From a checkpoint of a small transformer trained on Wikipedia.
Size: 12 layers, MLP 256 SwiGLU, vocabulary 2048, 1.73M parameters.
Each number is 500 + 40 x the weight over its row's rms, rounded and kept within 0 to 999. Layers, rows and columns count from 0. Numbers have three digits each. The size before them is the row's rms in percent of the matrix's.

# v: layer 7 attention value, 64x96, rms 0.11, rows 16-61, columns 0-95
# o: layer 7 attention output (transposed), 128x96, rms 0.212, rows 16-61,80-125, columns 0-95
v16 096:528506494449537503419488514555474496499479409502592459464555477473423512430509552506567434536494471463489501517464459506449546504488483516451444469425507522482512545501469564538535492458472525489531475467464627482457467506410492458474514515480483433471482465520479444524484542542544509492
o16 084:461476538548487500540484518452437502525435495523594466548495526488510451535519496474499538537493524491538515542529428474508504527484421533468622479455454521541474496535458462455448483540520491512511498486518499485474572496458505553446456508503535488438426441570463542471460417570512534430
o80 102:548464517461548542510518435561535498472476506473426459450425504525536532493468475543487473485510548521546479482508501495561486356474576533550461462499466471473441530457502500498541484428471519442482523545512513554515484519493465432510542465505424489580515522475496466544562542470489500575
v17 099:426527546483505499526545447440500557521494456526554455508536509474542544523460445490501454446438490458517440514465495576520519493580516460522488501507470543490504484505572485575538536449501502419490477542467486574544521610406519538461492568497451473454560476514492539495485492478451471500
o17 084:507531441513540487577488478563495472489519508517492452478550501563483455513544506497553428455504473507433476531474547510517493619518455505572499447436457561556565441501523521539493508467591494493468532475438546521497509469503576479513528505448527554522548446512534555507464546426525493501
o81 107:490552544513533465430585524483534477621453434522499562509468483456519474522533505511468527512546490462540509485475440489541446409472562503443505589519515470451504536514487486466502444522419526540555368482509467485506478491497448487458494458517489482545476478453523494505495457517471534507
v18 091:476477454504527467487531488458533587458484420511536495520493511455497476528514523460471527546504501470510556508580533460477500529511424479477601450541471488444494482542459510549527468471558511479542439447515420516480495538431423551536412501448508449431516434507554503565534495522478490522
o18 081:514472507540493464527579568480412496488525521519453448560512451476534439491605508531504463478454511431507468538532509524469483448561558493498500513436460513535497477509471499485562533536470493486518507499557433504493494406484493531567430470440477556533552533506533573479436508487428518541
o82 104:519499520502523548472442447504584465510475526416532575478497559447445532495449453460526521482551509547517546453420439525519469546421489562500577490536535456485474466475523549442450491501461495515499479509442537562526429555474580488477519512506485483473504485458468480576518475557525481466
v19 102:488478477523586424492517551454524494544557511514489538580465586478467595461475508514508493527491508444536492468574497524514583439468475486557452528497497529503426448546473518474513507516555477496453497591517521453563523584485476539471522487530469497550455415463497506521504505549464489469
o19 089:585610518569493501508508509528513521449476473506495585588451480458532458463532521472494463468497491519497448548536524493531542521460478520504487515518580590525518528492562490539493461486529513477500511518501445462497485496499489485460431481446545457561490453435419517574569508489542558432
o83 114:473466545442475539505510463485535476521542490466511475465461510538484554528542469533452505487498506498521568503438498519477426517525524458533498558481448430486559508451502490461470492488511529610551490487542544529527565570472530540486488630524458552444501525591517482470475487520515406544
v20 099:483493550555479467459611531507473513526464478480505441552570507485549521512577433540477475502537484512498496511492487385517508474499472488551523532453428477442497520509527554569406549447489480495448509547581529493467506479447526506560506462539534514567536511463470432523469469463532505479
o20 074:528538453600549457490525480495449477529551537467568481504462544581506461474447482553511497481433517515488466545521456453469477493567436549458475526443525490511507476472536443509510513471516533498402473568510521510565502437485463470589422501512501507498508520504442433517497460566475443475
o84 117:534466540400498529501423533502490491498480445586447455450458491441483510614539493477450504509557453478493491473482598476559459516487536455525573570535491515509491539538537544487504487503483452455524528481509470465470452507476586551449551506462495436523451488478463529459523536508529528519
v21 087:519568446439455495496430519462432490428521434538505500545549479507499508463554542543481497518517561427543511527397500421501542457461453429498478480506528496551529473488494447532506391525532526555515483551538482486517492525466519472551471457537499485558498551493489456441521460493561548510
o21 072:461473518496528545511456540438509532538570455397541544459553468500448519542556559488429568526565442497487494473471512474476533472494543514465484561557462471456495474529511503511478476535547403560471519512492445446452501493532484482497567508431542541576498504473517524516501510516553427551
o85 104:579489480505522488560499535545482470521449501621476422570429569532483455470476486544574455496471532546483485510476483498520464480459524523531496523470536516551511491492556519581512603504474553471507490486465559521521487479507503541490479553473414490440549585454499485514515463563504502530
v22 100:549505437478495533487471521541567541537507523496527485525527533558551508461493492516479502515556529549507558537474462479540494460472397539533507541533516561511495500439514479461502469445469540505436468468468489509521517470509483429608563572450429611482539508490545499593496556512476514502
o22 078:462462473497457529522489537465490513512469531467460492499506468494574430553510512466383499488485455449434435424455466543436496506480485540529515478612541521541503520520495537493513467493444529456483449480543507487579590544593462481486462520489516438452522518561487459498509453468526505525
o86 110:548535521500465461484486544522492480486465531516492491486540504459457536420527497523530501538476474597557507541536575403571536460530468511476496468455432473460471576516487464543470511527544537540520544506485482562436456449425596526554539441497482517513555459449505501486474492504489419507
v23 096:502502434560491419450502575445444501555520464553459527493462540497495445446510410531437493521514571479489530557501512551576552497454496533505452513513442548580516494480524459526496510529493463534540488495554521574453468502496541481497474523526478542507524551531511521570493421494527449419
o23 070:490476559544521526487534512522498470512429525428447507487481450577536484510512427510449465487484481487489500548458465477489523456496591528401458485447519553488476462569452515575481528494491480464487498454543446515483422510386499470539521480522485530477513498599513401521485479530529484491
o87 116:488588463541512522557485540451527497538543452526559492527432520463446495525548558507554570479502544534537527519498566491527434523447442463559483510490368438541527523453544459482510525512504508534465449502462520464465502501575486537523531489443537536487454489553484580477521501539456503522
v24 112:499482502502562544560554523478461526498516587471428479518555490477552484481444501574470453468457521548509572429507462538500521518528431466465500531466480437505511454503489469492498537470533578478602526480479502453507449491516449477435582487492540549471487561498482550503514408568526496488
o24 087:515512532551485514484567431490488463503472534497458507511507473538471504527574577550451455498469476489532537439482537503550459513462476491505535444452434519423457573496485537542516496506484587471544520490442498512468504527472517420392479450511452543524530412501511493495450529557545504414
o88 121:441487477436446484559421518513484525475488470521498494471534483453520528415471499480523516525517546513439429572485528544496519495497595495548421524539578504515486489524522483450416507449493441546459438500519506488490499516565505575565501538435480479472513525538488525546517513432432536563
v25 106:449475472452499489481534475470497518546599495494478482512488480505521404444499528466504442429505467489464522478501520552460525517405487528459479545470534498428484563493524470561518506481532420511524490562567566496503514491497574478566464539479479516472499496551557501531439532475491468629
o25 082:510507483548570493455462432524470497540478459425569428530463508480525518514473485523509505516509530458463479539483503509500450554529479562507478599541501462553444467425481515510512568551539536432524462479456472509510545445487515513466500516488489546564490554505493525470514377573577456474
o89 116:470523487558446585542546497465584469460490527576440564433513494560375485476513469504469471505549532528519498455524486498513515479449534450483515409469473506471538517545540514504511454513560516573456491491499488472533470473481453472540466446470555552470508471461524498521583520481445540483
v26 094:442436525542585467449494554544529495475516474496559495439481487541503539539427448514509566499525507494509492527483477429479494550482505452499482496463464494464419519468476521498511464489585411489495550433516529439496525468530543451559509539425598534475506490527501552539544459471485539427
o26 088:486327452468493534401473503491472493537500523509480454557533542399500473505504552529555474473415481470498517465522434517496469521460520497467509509498546444508530507517533465481534498544463461451500548487525559465528503459530423489477482413542492436502532566498512502505495511473466537504
o90 103:477597595542517522556498523500495515438568507498510505434517511532500469526532462519450555505556526512490522510475562531533457453552434507496490523549496487432448509484497558506455485475535465477501470509488510588416510535489507494446494456377509574474421482532536519466474472508531471438
v27 099:470581491487500536589501463471505533442501512488475445444472627442462422495501522474496540501480419507428504463498474453539524507518550514525475513465478522523439466459528561478541551529499528526511522469492506502481485415569426507565517475505501607534525519528529525492484514499491473581
o27 083:494500475425540504485496489460491490556518491459467487574440536555475475507449523575510512522523559521529501471600437530543469534560531476540497472475487492427462490486454522522559480451521506491535449569541457494388519545500577518457489516532486514564477503512480561460437517491596537512
o91 119:539553521522461460440504429539472486452491549528566558491576492494554500484540532433518535540518471459537529531474582490469502463491458497426535493503526538596556511498513453464472483537493495514486597463496521508549502472493436512529530432454528438470538500523493477526560516563397470484
v28 105:465574527563454419618536480496522497500580463507476481552528524569482476504489559443502488455537501496558490518492465479409597538502555540517468526535521432430474504498463596488509536546531519547539535517437485520463469503472483480476503471475557519493505471515516522470511497465540443459
o28 088:558507501594455479461463506479598496483485452441505560482545493495550531518540506511505481532562501491498428511552519474531509527479443483585484550553555426529488516495467491525538456490502502462581618508501491466471525426509568506532510443438522433434533524485484486499508476477542456517
o92 121:489505505402569537477506509558418519456538585529458471581480483499488450490470509499494503524477502456536633496462505525466478488545514489448513464493526516494517493488488470441486555484528457547415450480462511492578422551543464495489512502478512551540500462560509491530490543521466594459
v29 097:468464544464464491475477457470440567503483485511534511479539533514597512515497500525521497522461514476465473493550530544487478422476574444577449425521453541513499488475449495546442496448479547500531563444519523555540503519554504507481509498477489561465520463503518400350519519506498528527
o29 085:443588542478531522476421523474493491399492467466453524489526572416438540472551489511488479467520470485486545471464503583466427523457486509530442519570492547473492504575525500509467481464503517531468534520464470480549441510523479518574467558471514528562439489455449463452463508565474482499
o93 117:500441436577497470495554526490500588527450513480564520498477444568541481492470558499475508494564409457527476497489563486529528492532509491472551503438504488531471577492533485497478476551457490522544446480592492511436493491498520499469490388475467490483511536483526556595524480463574528537
v30 100:460535519518499534489448486490460483503494513505485475532486484515441411512526508527513429511547490514521551502596483576475485575495522445486566433489425461475536496548553516481435424559442529511545577558514475480508468434410471479560584496496546507478526506537518487555466454488485503522
o30 088:544376538534490501536501506473437541541461585519497518508504511461514523544501401507381529499477540461513469477500448440532496576476524477493455597510508486495525519502508532567515559497531481540491493524558501479512548488449539477513497521532525503534492428485471479437493525546411461454
o94 114:487550476483470434453509521492537467436517445500471468447534486469471509501436556485582519526500475536467473432513514497508545442546461535545506449495516568534534431502569444432501443501488516470467537462463523525491438575601498498489511505559465545477520528485544561546520514511568586471
v31 095:541563556514537505510487549399499491535505522516462473484486461463544505482453509461561508513520527428484436497540433469503532539551555542442501456425419479482505478487446391564466502515489483485475440436471447544493425490483433515543552517518458457493529501525525498449481475492497503579
o31 076:535433559484546406433537506533489483488487485472515538477488550522518462423563508548488492460561504483499440595517480486534459457537547484482556497500482519497520497534481517497514497532570598422496423520507527454461542458491553544521518581420502506465574461488514507517452491507566485526
o95 117:499562485549475563528532493447477451535385470481464492494516488466481461467481531527525547522469507522433552446494542534429538479478475514537488554427584568523467500494474502484512484515436432562471565466519507536510455515501450454484469462567454486538412496549509521513455499496415471463
v32 103:460453501536428435471462544547533583481436567500498407491497426502483529470554416521490562460458505498526548551459517488477560524450570468475522500489465583468499435460497490496425473486501545534528488508531517487494522536481485510503476521572472407468520466460512462497503514528482448567
o32 090:490482532551477537513498535564448502530558453480419490482491475481506505437518455481460475538548509534505474517488464486488552493473528492506505494574533523513603528505528493465512511504575463472501490545487588507445542471460505445503478486565452563551479451594507485555422421460506390502
o96 122:428498492453564495496510472468538552465423474493600540478490563512508520549498523514488507441461464502509519460506482531529426507546458491498457474458505485497365491530426515519509482481432525477476534458537453542555521488560507577463534482442570489476544527438515523480548512562538550509
v33 104:497553463495479509495481527540470481566500516392520521508451548408453448504525594533486472512569488456432554575468486571535530451439525503444522481523509496502477465475454481526468504511546500441432471469495524488472526523527581475482497540468473500445455467486420481433492468463493572498
o33 085:533454587492472513490460479517469434523515490492526493521535550440434506546490536496524502517485533525555557447496497514474584474484509489526477550451493565484501476515540517501461508461458553470505411366456507450522532573527493602463399471541476527530486511530520499469560462497469517481
o97 116:506502478519542501569565536572515493494503495537471484518508425554513535484531514535464570556462481495469453502506534492470436530447452459514518443467505457471523484404548470489578509507511440591508538545512510556554476490498514383550506540411500465520583507463486467511489476540536483532
v34 092:497508512460622532534501562497460565471509461525485448447490514523530567474484511532423502518522515602491567491535478488437477526499555435497485459499521509500556558482521464534461585509514510468505480492507488498541514534489478486497447450496497450602508439488474505457465528385562496468
o34 088:493534457509530414528528497471496439491437447488460493475524539468516433467530556479443495509510447543511488447465410559449497541464504541575511469416522472529490572477468453522484503521577527473479520507498572550462551544520438484536538498473431539513527447460418500494456491565519471506
o98 105:493427504553512572455508512517465566532527496531514494503451487515462513561446500469568519501531529424460436529502538457495459493519471497439492508501496496477579457529522619489514574529466473487518420518470442464468471470504581485513474540487503446506457529495603471528484557435495537442
v35 094:486537427547524507464534466563537455494499479527536501553554438519475547551413484539504459579475453451546537446473541484508466551533509456482532477473487518481469445458456492535557538553428437499497503473522501520514476510516530498507578450517480523468412593529467504435514515478532567437
o35 078:487456450514503476510423468526573520432463483510464560522499598507472537488509524490497554521450455460559537422416544502510553499516524426457445472428448511535496519484535480449497500417519499464513521490462541525498441470538492513487507465418502553503532500563585558485501507550537506456
o99 113:496516585484590513469495534451408463560477538484524424472497426518528492486476514537544489490536534516438469517603476490522446456510512592487521515579512519471512432502496464516553516515479487512480537481544486469431527523451494478497470504517490464414507498475416491460530432470462513573
v36 101:576489465488436506590506572496501509535497449438459506543486429484540539576522476466584509511512443502489472565470522565520470552520510507529420506446545478521541492527488492487565491430561529431476538481492460561564497469529501496514497494457533502556525456460534517506519518502594491572
o36 087:521465469474462556533514536466437482519566534481437555484605561473475564552465523520549486488507541489497490550545518444486529442533413517509527606492520493485486409469512512491500509503468453518476528476512493549554504505500535537488483459555567538467528446451444531493445432489562536539
o100 112:493523504535452520421508524516497494519450499468567456513479422516520453456534524509502480484464535511488513514516527597525480589475538506506477472440510551473502575515475471544540530508469503471547455465509505450479510503490506450456587545480444505632519556506557530491561559469414455460
v37 097:540515500532473543479465473577454471538533493511464513530554516463488456478412477478521500477481486465516485521452519524517587456448471531497504403491558521472433414476512515562447513467448452524491505535418535507463510507485542605524509441538495516546454530462522439459548524454486421531
o37 087:493486489489438521489405561490539504500482563454499501471553422529538497483399492396429465554497528449525515526501484462427548515483451517547501520527488450493420543450438457522431434526470534480514481497481491533509487476506529478528500483458510440538431472583503466455493526514533529456
o101 106:490537506490547469502538481486466519490511509542425553487502529531527504512580549565510483426491411527497514475509516434537459482474520520448567491478480557513535428519509496467542503533485477543518581530543519476520533491449450518420496587427543475491542513424517553515466441439470474592
v38 093:555460509522475517579536475524520481501543532476478446501517549524417515513495468473499540457504486506474483513541474545513494497606510557613476523510561570419511448516489470517541519450461499527522554456475483474457422498507477396491468563476530535500518477507480437500556510447523405499
o38 090:497543462498477515494519524508476475520476520403490426508569505523448542493436515478480503535414505532461513426543498503553511449496424526581613513546519508475452478572489506522528523443471490489455568576565560523547500477518487504470526526471462495500563451504492504460520536503522492597
o102 106:504477516537542498467528482473516517507563482541490531499463434455522535499526540602516588431542511498548474521501551529481563563469592498399448482489548507490501539438506480471474466484562485508528454416433443524560547489506476530484504459541553483564490489496434544532463489515482515447
v39 095:510490478556565525611459481509438503490482472519481606548587528497503554426504507490479581516506536517470539489540520494548552568481519450468556486520540487498521508464500458551527492471419501561464456529529572470487596522473475471538488452495525510502544527530506493456479450523458493570
o39 083:456487554468468469503489476487478504500553471452441472429565417534475512455482474480449568516516537535472495499493557448573518576424513492550514467510461433534437446548452475560542505497509499446549530522459555504516483498532456479517496504491500519591577499524473472558537527535541570439
o103 104:541529494527462549508488531531479397498425534586524522524501603486518511559511544448506485411458467471522453528492510491474460440480443509504532506508491574465521479500513523422494537555495542585528506480528521514538535506494541475499489511561451467468408555517461496512478497405511519565
v40 096:470458513562513529562469537552557462489556485538512449443480515475484450474504552517484518542507528574554420531515534508513510458571437419515511501511493542470494539539469476528508483550452487459543471488562513506505465421397498489524569531514550509506528424413548490426474532456503521513
o40 081:487486431481474533541533527545441516531476489474496502548498473503555561451498491422468568509433546575541503447452471522540539507462475506480459441478469463490552497518428542465500487512516531555524499543457514453534460479526559592542526510528576424433563515489474505423540491444551518519
o104 114:487499565548525523421528510453570533465512457576470496431506551470442488506500511536548477476503460469458493496535522460418513537548536527513574491568537490556492511510596449522462530524476459460481516478544456564485481511496492444435520495482466559509455485523547383554500517538455463503
v41 106:533489509493455512537488504512574514536474526453566546476499518541592469502484481638509455499532444485477518502471536481452501516488587493546463489495443480479484492497500489566575473493468511462492497520514474450524488535369482512548446417498494516474479462495504511531512466507608538434
o41 087:436473464526506444535504532548528409423532492532511472481486553521549522543494441537552548520458477549520412471427454396425487544450439471477526470503492498461521567520510539524483469454493537486545502514489426520567534530480503506541481460483508462524478522533468501550507499608471515502
o105 123:527433558483526524441480514482477565569491520455459512500536443467466494513490533519483478507513531424491586493499489575562532450567570531517444535504506542565475471476502504486499561590528455504448490441448566441456504471529510467505512530437434494495501499479579489465532484517568431480
v42 098:477506464562515477475577513490519502462565551447512506456489553484548532503439513497479476547558527393490503543474561477479363529510524524524503466516509493531484489470549503516477542489432466583554564523464515455483438513485432512531515528515485477554426490470522477527458512572501488574
o42 083:529593448411494537553469428509542492528552454525458525467427567475533409480473460531483443469558520524544536454487506490542467495554391492462498543504541505519449514499424457530520500522510529493492506511526510502449537482580534480492452546502487462585563477537539506522473525467482502515
o106 119:494449506611509465446515510521453510499415517461486488542549467505466560559504509558487567524454483534449523514493476510450531552494562518546419506573507500536510442515580551453500494547554482503504465469467477509463492500463448571540580478461503493394443507479466480483489539522525523535
v43 103:424499432486528511468477459489547493510584468496544539592474447496468461544470534555469489496507490509492500535543474484452477469430453581535488471499460490506567513473490541465489495525483535474444504441574500440540498482495477451547515537546503578511438534469448558460486433497500381511
o43 084:558495449526516448461435521510480526538471530459460527595513485458508550509558563508478508504473446560409551462477465508494515495475502534405489454527509466475518524544504527506461470422501471476541498521589458545495568550487469514458539525435519452492431504573515516523529521410537535482
o107 122:446531521506421537511485520489544504450484527498495419421500518584544494504455474503527481466528498451520461497507520503492513549495482430575538541564527486540522499464485470509562474569500524524432511502368503428486420510507551483549484460555488500508623496514473471482508520550504482529
v44 108:524513526565495466434518449552449478569485455508539439521544480447487510407503493493480490501516509422499516481497531462434499534545480530465479557518544459557537492486493503481457500529470544532434509505489360520529456565506525472428523490561473506505537467579466545550552527451545467515
o44 083:515462572557559508533487537451542549450540466540501510446582486460486484466525538554528407502475479496494504526428524465561412511558460418545465470529535517479516547486492501530458508526471450509477466447513507540447498470541518450484513478500517573435489541531577458547563449484486443492
o108 119:417517415452485490422485477523460474530459461444486431523431510484504506536517459511523538503481496542523480501520546537493575481464565569452547466511473423527524465495495458477527502477481526487528553567410508429460500542494482556548458535502478474616467475482522487453476491534525567526
v45 103:505604462471449500476491503551492496486488474477475471514453525492492495546497469486437516537599506515473468507476526584441496467588530479492475569511492483422549478525462509486466513513461434505484560510522483498447501549498434470580471482602541551528478533505520501458413452549487576529
o45 092:480479496481504495514542510514563526417546475460521478495476506490534544555487462532510425467451538494543530549455488554513556463472486528522468449482517479493493463483477580518548509478537492513409584577486415509459517538511474551499504548598506508539495498482597441507432469464528418531
o109 120:534465516523496478513456478464451479564467500517410441525516489514484460460485524491549533511538526502489461424540472444482474575563490450482521480554515512545496517498506402498495480533489465505627489456501535461522505467517543478432522501469406502456502481528453524466526491547487611419
v46 101:539467538563433514489503462502487454437542503517500518532521532519432501445454456488495442504494476473539548487448522506471409485504501557445466497485444538455554510490519495551510475454524544570483489497408561474582520457587569501505519445504488395514509497494545501452483518540524516416
o46 088:502480580486501475482480452501493468435589475487526492522573508470487450518507389466576468502499439515562520486480547519511453522498467457455485543444476468559488475553503556458522489488446431537523516558561504459507516514515587443507555462490503514406464528530556570538534479512494495466
o110 114:495530457491485538500507497500485550487482507512420503465445498559579491500524574514485527478491557476417470537522428478604499495502496516520482489493513549391546537492474464496495540458557552470445498460485478559509475459446394607467478526506518475496458436451473492491512565525521466515
v47 098:527505543498537440512472481457502554550445555502482542509407494474516429525471508522500532512488471439538476425575506481566493474486461485414525475533523537481430564456455585491502472499433567482579532488512497491528478509422555458476575487458497506575508492533529527477508526565515503459
o47 091:370527520525449472541479464461473498524506429546539504511516527609451506535526509454508497552541561485532416499484445481503446516511482476517456497434518554415526484452541518557469582536500471464536464508444471493517521523454445474476516552468483484481495525466478572531505561495463499443
o111 115:552500525467510551540481448491489518486451565455452527433530506487549496430418502533527525504535406543460560496492554491426505517490519545498510514495524425539489470470516430493473439518503562515508557452548509532459472506581531502513531461550587591541491472550485523481515489509574467543
v48 093:552521500516539503493445499511433528523549488551566495464568440531540479578523534505487595507472425529495468485540460499518505480443488504436413491502475561532536451513506506593569556526474494505521442480508435486524488514480494447558551506534522541491494415507469498555487500528419562469
o48 082:495474418425558445556506461506556498416559548472480494489512491562482522498586474493454485509484463474504494508506438492551471527467405487490434470524461496445518552438481535491494542543602496504529526480459508463468513494503426453542552482555561460504502499567461481489568496537525484450
o112 106:483560536535500568477535482540512480558475531456528485546470482480541515476485494524550501515496551530487504544477576430470460513554505472523584502533495503486453426491470461503499402435449468440466486561475522549504516494447546539502407443469438556526485574401531544505495472474497467521
v49 096:517528443455468452524470482452504472524521564448521533457474494455527509539544553538501404479440502556540499545574447490502484514535428452464490522548525540526546516519511540513510525436459455488536558584432443496520532497541455511564487520558578498455541501440444527460478484423522490500
o49 094:533464479460434497484470485540549545537509462459581569455484513504502598563492500501585531466508517494522560530439472571484529491466470467564499484495545478461511541509574522597513488477486462506550477399517490521555548490558519487526477502509521457510512487516406478434454467489542541481
o113 115:475592504517541489504514541488522518487506492500489443511571520478540433497452460504455496518487484457538415470520539397517524553552589525459479528478505540566497454527453513449500504512465554512485414561506504504558429466405523532499543559584491526481486469496546518532532524571499481485
v50 100:566521455529549488563528525485564512489476484377474518526580447561465470449474532467409538554550435425499525560549493540507483459532522529509472534475482533516514526493490432498465504451525486466540497517532532533449497502508531508481411487501421560499508410489507554501503528490465493541
o50 081:514524477504511461516531608498496500431535514492414529540501583537451438497477419493509489562494519467532451540501554459498498506504473601474525481564524524521519484444494456562507481516484548464526473471517496400457482540436478518483443530515537415480515541566475519460542492549515467557
o114 121:513501536459496578492440525536559459549463504519579457467486428541505545511551536505557503433497448507456498438518454555506528455477542399451470447438493472511516447529452498450520525483494451536560456501457455587536472492525517477536571515469517521492482512448514454532440491466475524435
v51 107:490489495546521500551471543500486495477478448491419493492507454404510413534496548445465483544455546475514498548484496457446422509480522523519498491497566565522553491507578557501506571460518474456455516440507468415488506524532508452480588423514429527445473547513531495483490535569503495447
o51 080:447515500499513483482512549485509572473525465561538540478474513500503490551470485489511521589557461505489524478491447535491596474513452500507475462384516446543482516446478509421474543476377486538477535458480459458513573461489536572475446458494489563483545517515482462516495463427530548494
o115 124:486448484552407495475429484517497456464420556504500470557512507462545501501524548532529468438463576479502510526446599491445462471531508511487563530596515470450537455574542481522490458488544466445515423531546483509494457510546458471558512535534526462493503457488495563527501458551476475532
v52 107:475477492528539534526464483523391497515495490515558498566542456560492445481446468523491424505542467541507441489483466479485509465482485492521548525518419517553418515538514495517473542441503549531379491505408532470505492457529553515522402507508488458559510509525574513532463479552537466509
o52 089:450537513516532480529580466464550513480462545448526551466490463463487419443542454497478488587458447431509483499477463505454471520469529536444468499576457461520460467485537490512517519461526567462485539447465440499512507526506477431510505480538493569438527372515504528552510536489457564488
o116 116:532485509486499480485457507546449470490507451614465515488489544492558517528504504463482515416570550514512527548498514482542576474513495477573535407460543499521575525506478512499549479530522429537449501509460597489475429490477473528408529528476545495547448513456516518430492497459544451538
v53 107:572508530537499511444463504510526429466470531488561437464472498518541544520529434485529550554491510572562508564494535544496557489539511513513520556564508420476541452397523529526528560465533508485513488485402450507490454494511554516469546496502486502499485410543538539558467438470490474539
o53 080:532443452543471517506491556466504497507480470575487490433543531523496541524446524536533489517505430450466468563488529475482484446496503516416547469610477551544500516508494524530511583452514502515512451536465513519564484521552539511511519391583530439443569510539531480498445523531538525540
o117 115:478475514460498529500529512528494570493531519375472539552467522492471506490554506459465598515476535561534534413465484494478500535513457478584534480447595476467515499545453473447531470511524489449532493501560440426485526508426476501467429528463521472561459538469471492564512487471481535484
v54 103:495486486542517557487429552534541645478602464501472552524505558484495491524520455494559440479478498530478530498487464504487469477572514490467495567600510490440455483486481590539467449511492547450509504534494499502547545460567459498485480487502423485475466507531441520528498450505550516530
o54 087:531533475465496491488559451472445509572508437549500537564601481539483505544504405454580505453482571473490526457511510489511484545504512538565484549476540465501509440501547494483464448470549523443472551481526507424556528520489540470527493434524465583510432556487470491478478524551553484480
o118 117:522495481475548411506488519459500517512495565414505428413475521488486505456453579511417516510500529543574481482436518487481510518523474468454507456577469530427533588464458510505492540532445452512484481539438480559435474492504489543485478571510502431500561469518523493534573475477491497529
v55 103:499529474463509485483521477496491548420533518491547438563428488560453457554475509381552455488561480539498501491466517453569481508530406461537422488491495518467514468520447488474454608495468467490446504506489500495554458504485545596483547495515484505458537521478545486453511455537462527488
o55 085:461525475543571567484459519511533501508525500482438445471475484527466483516548501511539474486499549491541565510502545499454517513489567491589499499511496529567549501494520510525447538519465479528535537515460455521505415519531515558549572522408575518533370483461468554422547446473491519507
o119 117:497596511449414508475473561444453523499463479533525554507463452449600495499524445497450554500474550538482488454546489466561523484553446498456504492523567450484523489549515498469552448511500505522432499439568552495473518499466582484456504492509437498450540509531506455536472572571488505517
v56 096:538488576537471485435492490468460510470465433496459453526520507463535534467481457535454482475603403454502529503535479532542473540438457584537499512544590532524483449430445491524479532543513517532504487521469498442553555492491421472513458543497524560453493525448516554435519480503499505550
o56 069:490471535457525509514510530498508496535479472551552492551465459460445550461451469447457524479543505431448541455452505494472532489505509505526400516494510547520448591580481499448510563462467517498454481543484498467500590529501479404431473545433493455501528497500433478483542513532548456579
o120 113:459517486494518490420459490519529516466492500459436548472524526512549499572499522483554527494447529602532459574509480560462467534415510442454517538477491506457495407453469500566471491530509518554520518468515503520528411482452575572504458450415465485529472529507529546472526525470506541459
v57 099:513504530543501511487480521498494438483475465558465503502476477439482483452550454468552486447493467466491493538535561476448537375474501509461512444450510492467486472516474435449509563507502472514486537556542510592502435479501452483552496495548452529560502505538478469480577384524561579511
o57 083:436523556472544488537481492537482561505509493459513523473548470522550583519470527520531429613460483500562551528604525492521510504508499514508515454517517526424489552493501510437460516434500554536469364498540518534495479482485547449531507502440466533500538439492524529503525520520502419518
o121 112:511449469487460501510521613464491420514486536531492508523484545532463435485525508457472530454532555529428453436420473524504496504553536516524532540486445468582560554488475504552482489541476451459545609447468482487537499587520493535481474455518510497466495574544507513475540525529487557479
v58 104:491451526485501458509471503548503463468517503458515512477450505414533536488502567507436508469615468567518515530564465530507490517503530519443492473531450556532402495398515523487549556425422513520578469481530504460476527495485469595484544523535486448497539479541503458488504494492480553453
o58 081:525505508476452500494534496461524457478561479525536503564467561561599553503491465495516432544512517523465476444452507509493505511432520523518508522472476479565520598469501475575517498449446493522474490529429527499496425483537495562442503629472444547482526517539444495462524525473534496427
o122 125:495490490466582481518481557526478550531473520480458492421528537490457531525446545474482540459421499427552552498522503511542510539544451437544466474476492457504499411504513514448405455546509530485505514521540531531502555548420503398563462411493511479563448478472502514513498540523503497519
v59 112:525525478553466518508498445484531514526499551508491512477526522528557517507494476521499448528507449424517549468452585449443589504549434555581482552486453558535503514493518538467474539487563440500508374519488435491583576509461479484508537459529540514494492457492483462480459465495541552538
o59 085:486508446475541503526452468472564500450557534423462424489539523512498522457521545542503552457512521512490522556506543525485473446491435509481432437486465532529496504482526488518487459453468570522543488534510554446568521557520527464464563450484495533556532611562432474485505499499566535578
o123 125:499505559511508537492473492541393489539440451533496581539434506488499526499539469432479451568465482474499546434494435467516487572515553486561558535481492516468449501494522464500521495521557445526466481478480501540434469512482486577573459565555449483498463429478533514521593493516481484458
v60 090:486535463554459611504515462506483478447435537461506482525490509519484530509515517551505506488484489488556515472567485572479545506516544536505518492520552514524504522493559532449552532444481414507507530469598502501459428441505548467563475481451416468558545501430576463498531541511548441462
o60 081:552487482492446531459478574464509525494426524460566481520492531442450479459448435510487532586561420481510474503425503496466561507584486475534497507427543535443502516497444443536457555461432501514480496533506501479429519499512479521556559484507478486511501511533506409533531499546464552562
o124 105:488442563503475496482486463484460462532551459548449497439517506516469469497504546470530482451482546507497532515571530486538467522451530570512447504494501458517485534625504475443564410562566479484459461431475501549582543556549479481515493477528580471517503501473421471508507490446520475459
v61 104:543472523532535445540537543478431518496441546497541507515458525521552448506529510450515473512482476520419558522460507483509479456538452481433464482546527483507527501478576539474576432595443437470540459481445502461473532512532497496545455472486528480590498448453500541479547522553407454487
o61 081:496487431514503491533427591518578566512506433508544450475484435495481495520441498474470493488529482499539497464519539502543498457533489474435540503433495433456473478473452473487491580554520448512490489514483483509498460454516431503492491497563514527575437524518429434490600553572522539459
o125 116:394540494450456519429589487508436474468525531457533522526539546550478517440520544522494582536512504501457556536503441469435495535466504488523498511539526514545461573496495501495478484475501546485495480610479493510533513510525535471465557552440461477413490462429535527500453503472509418474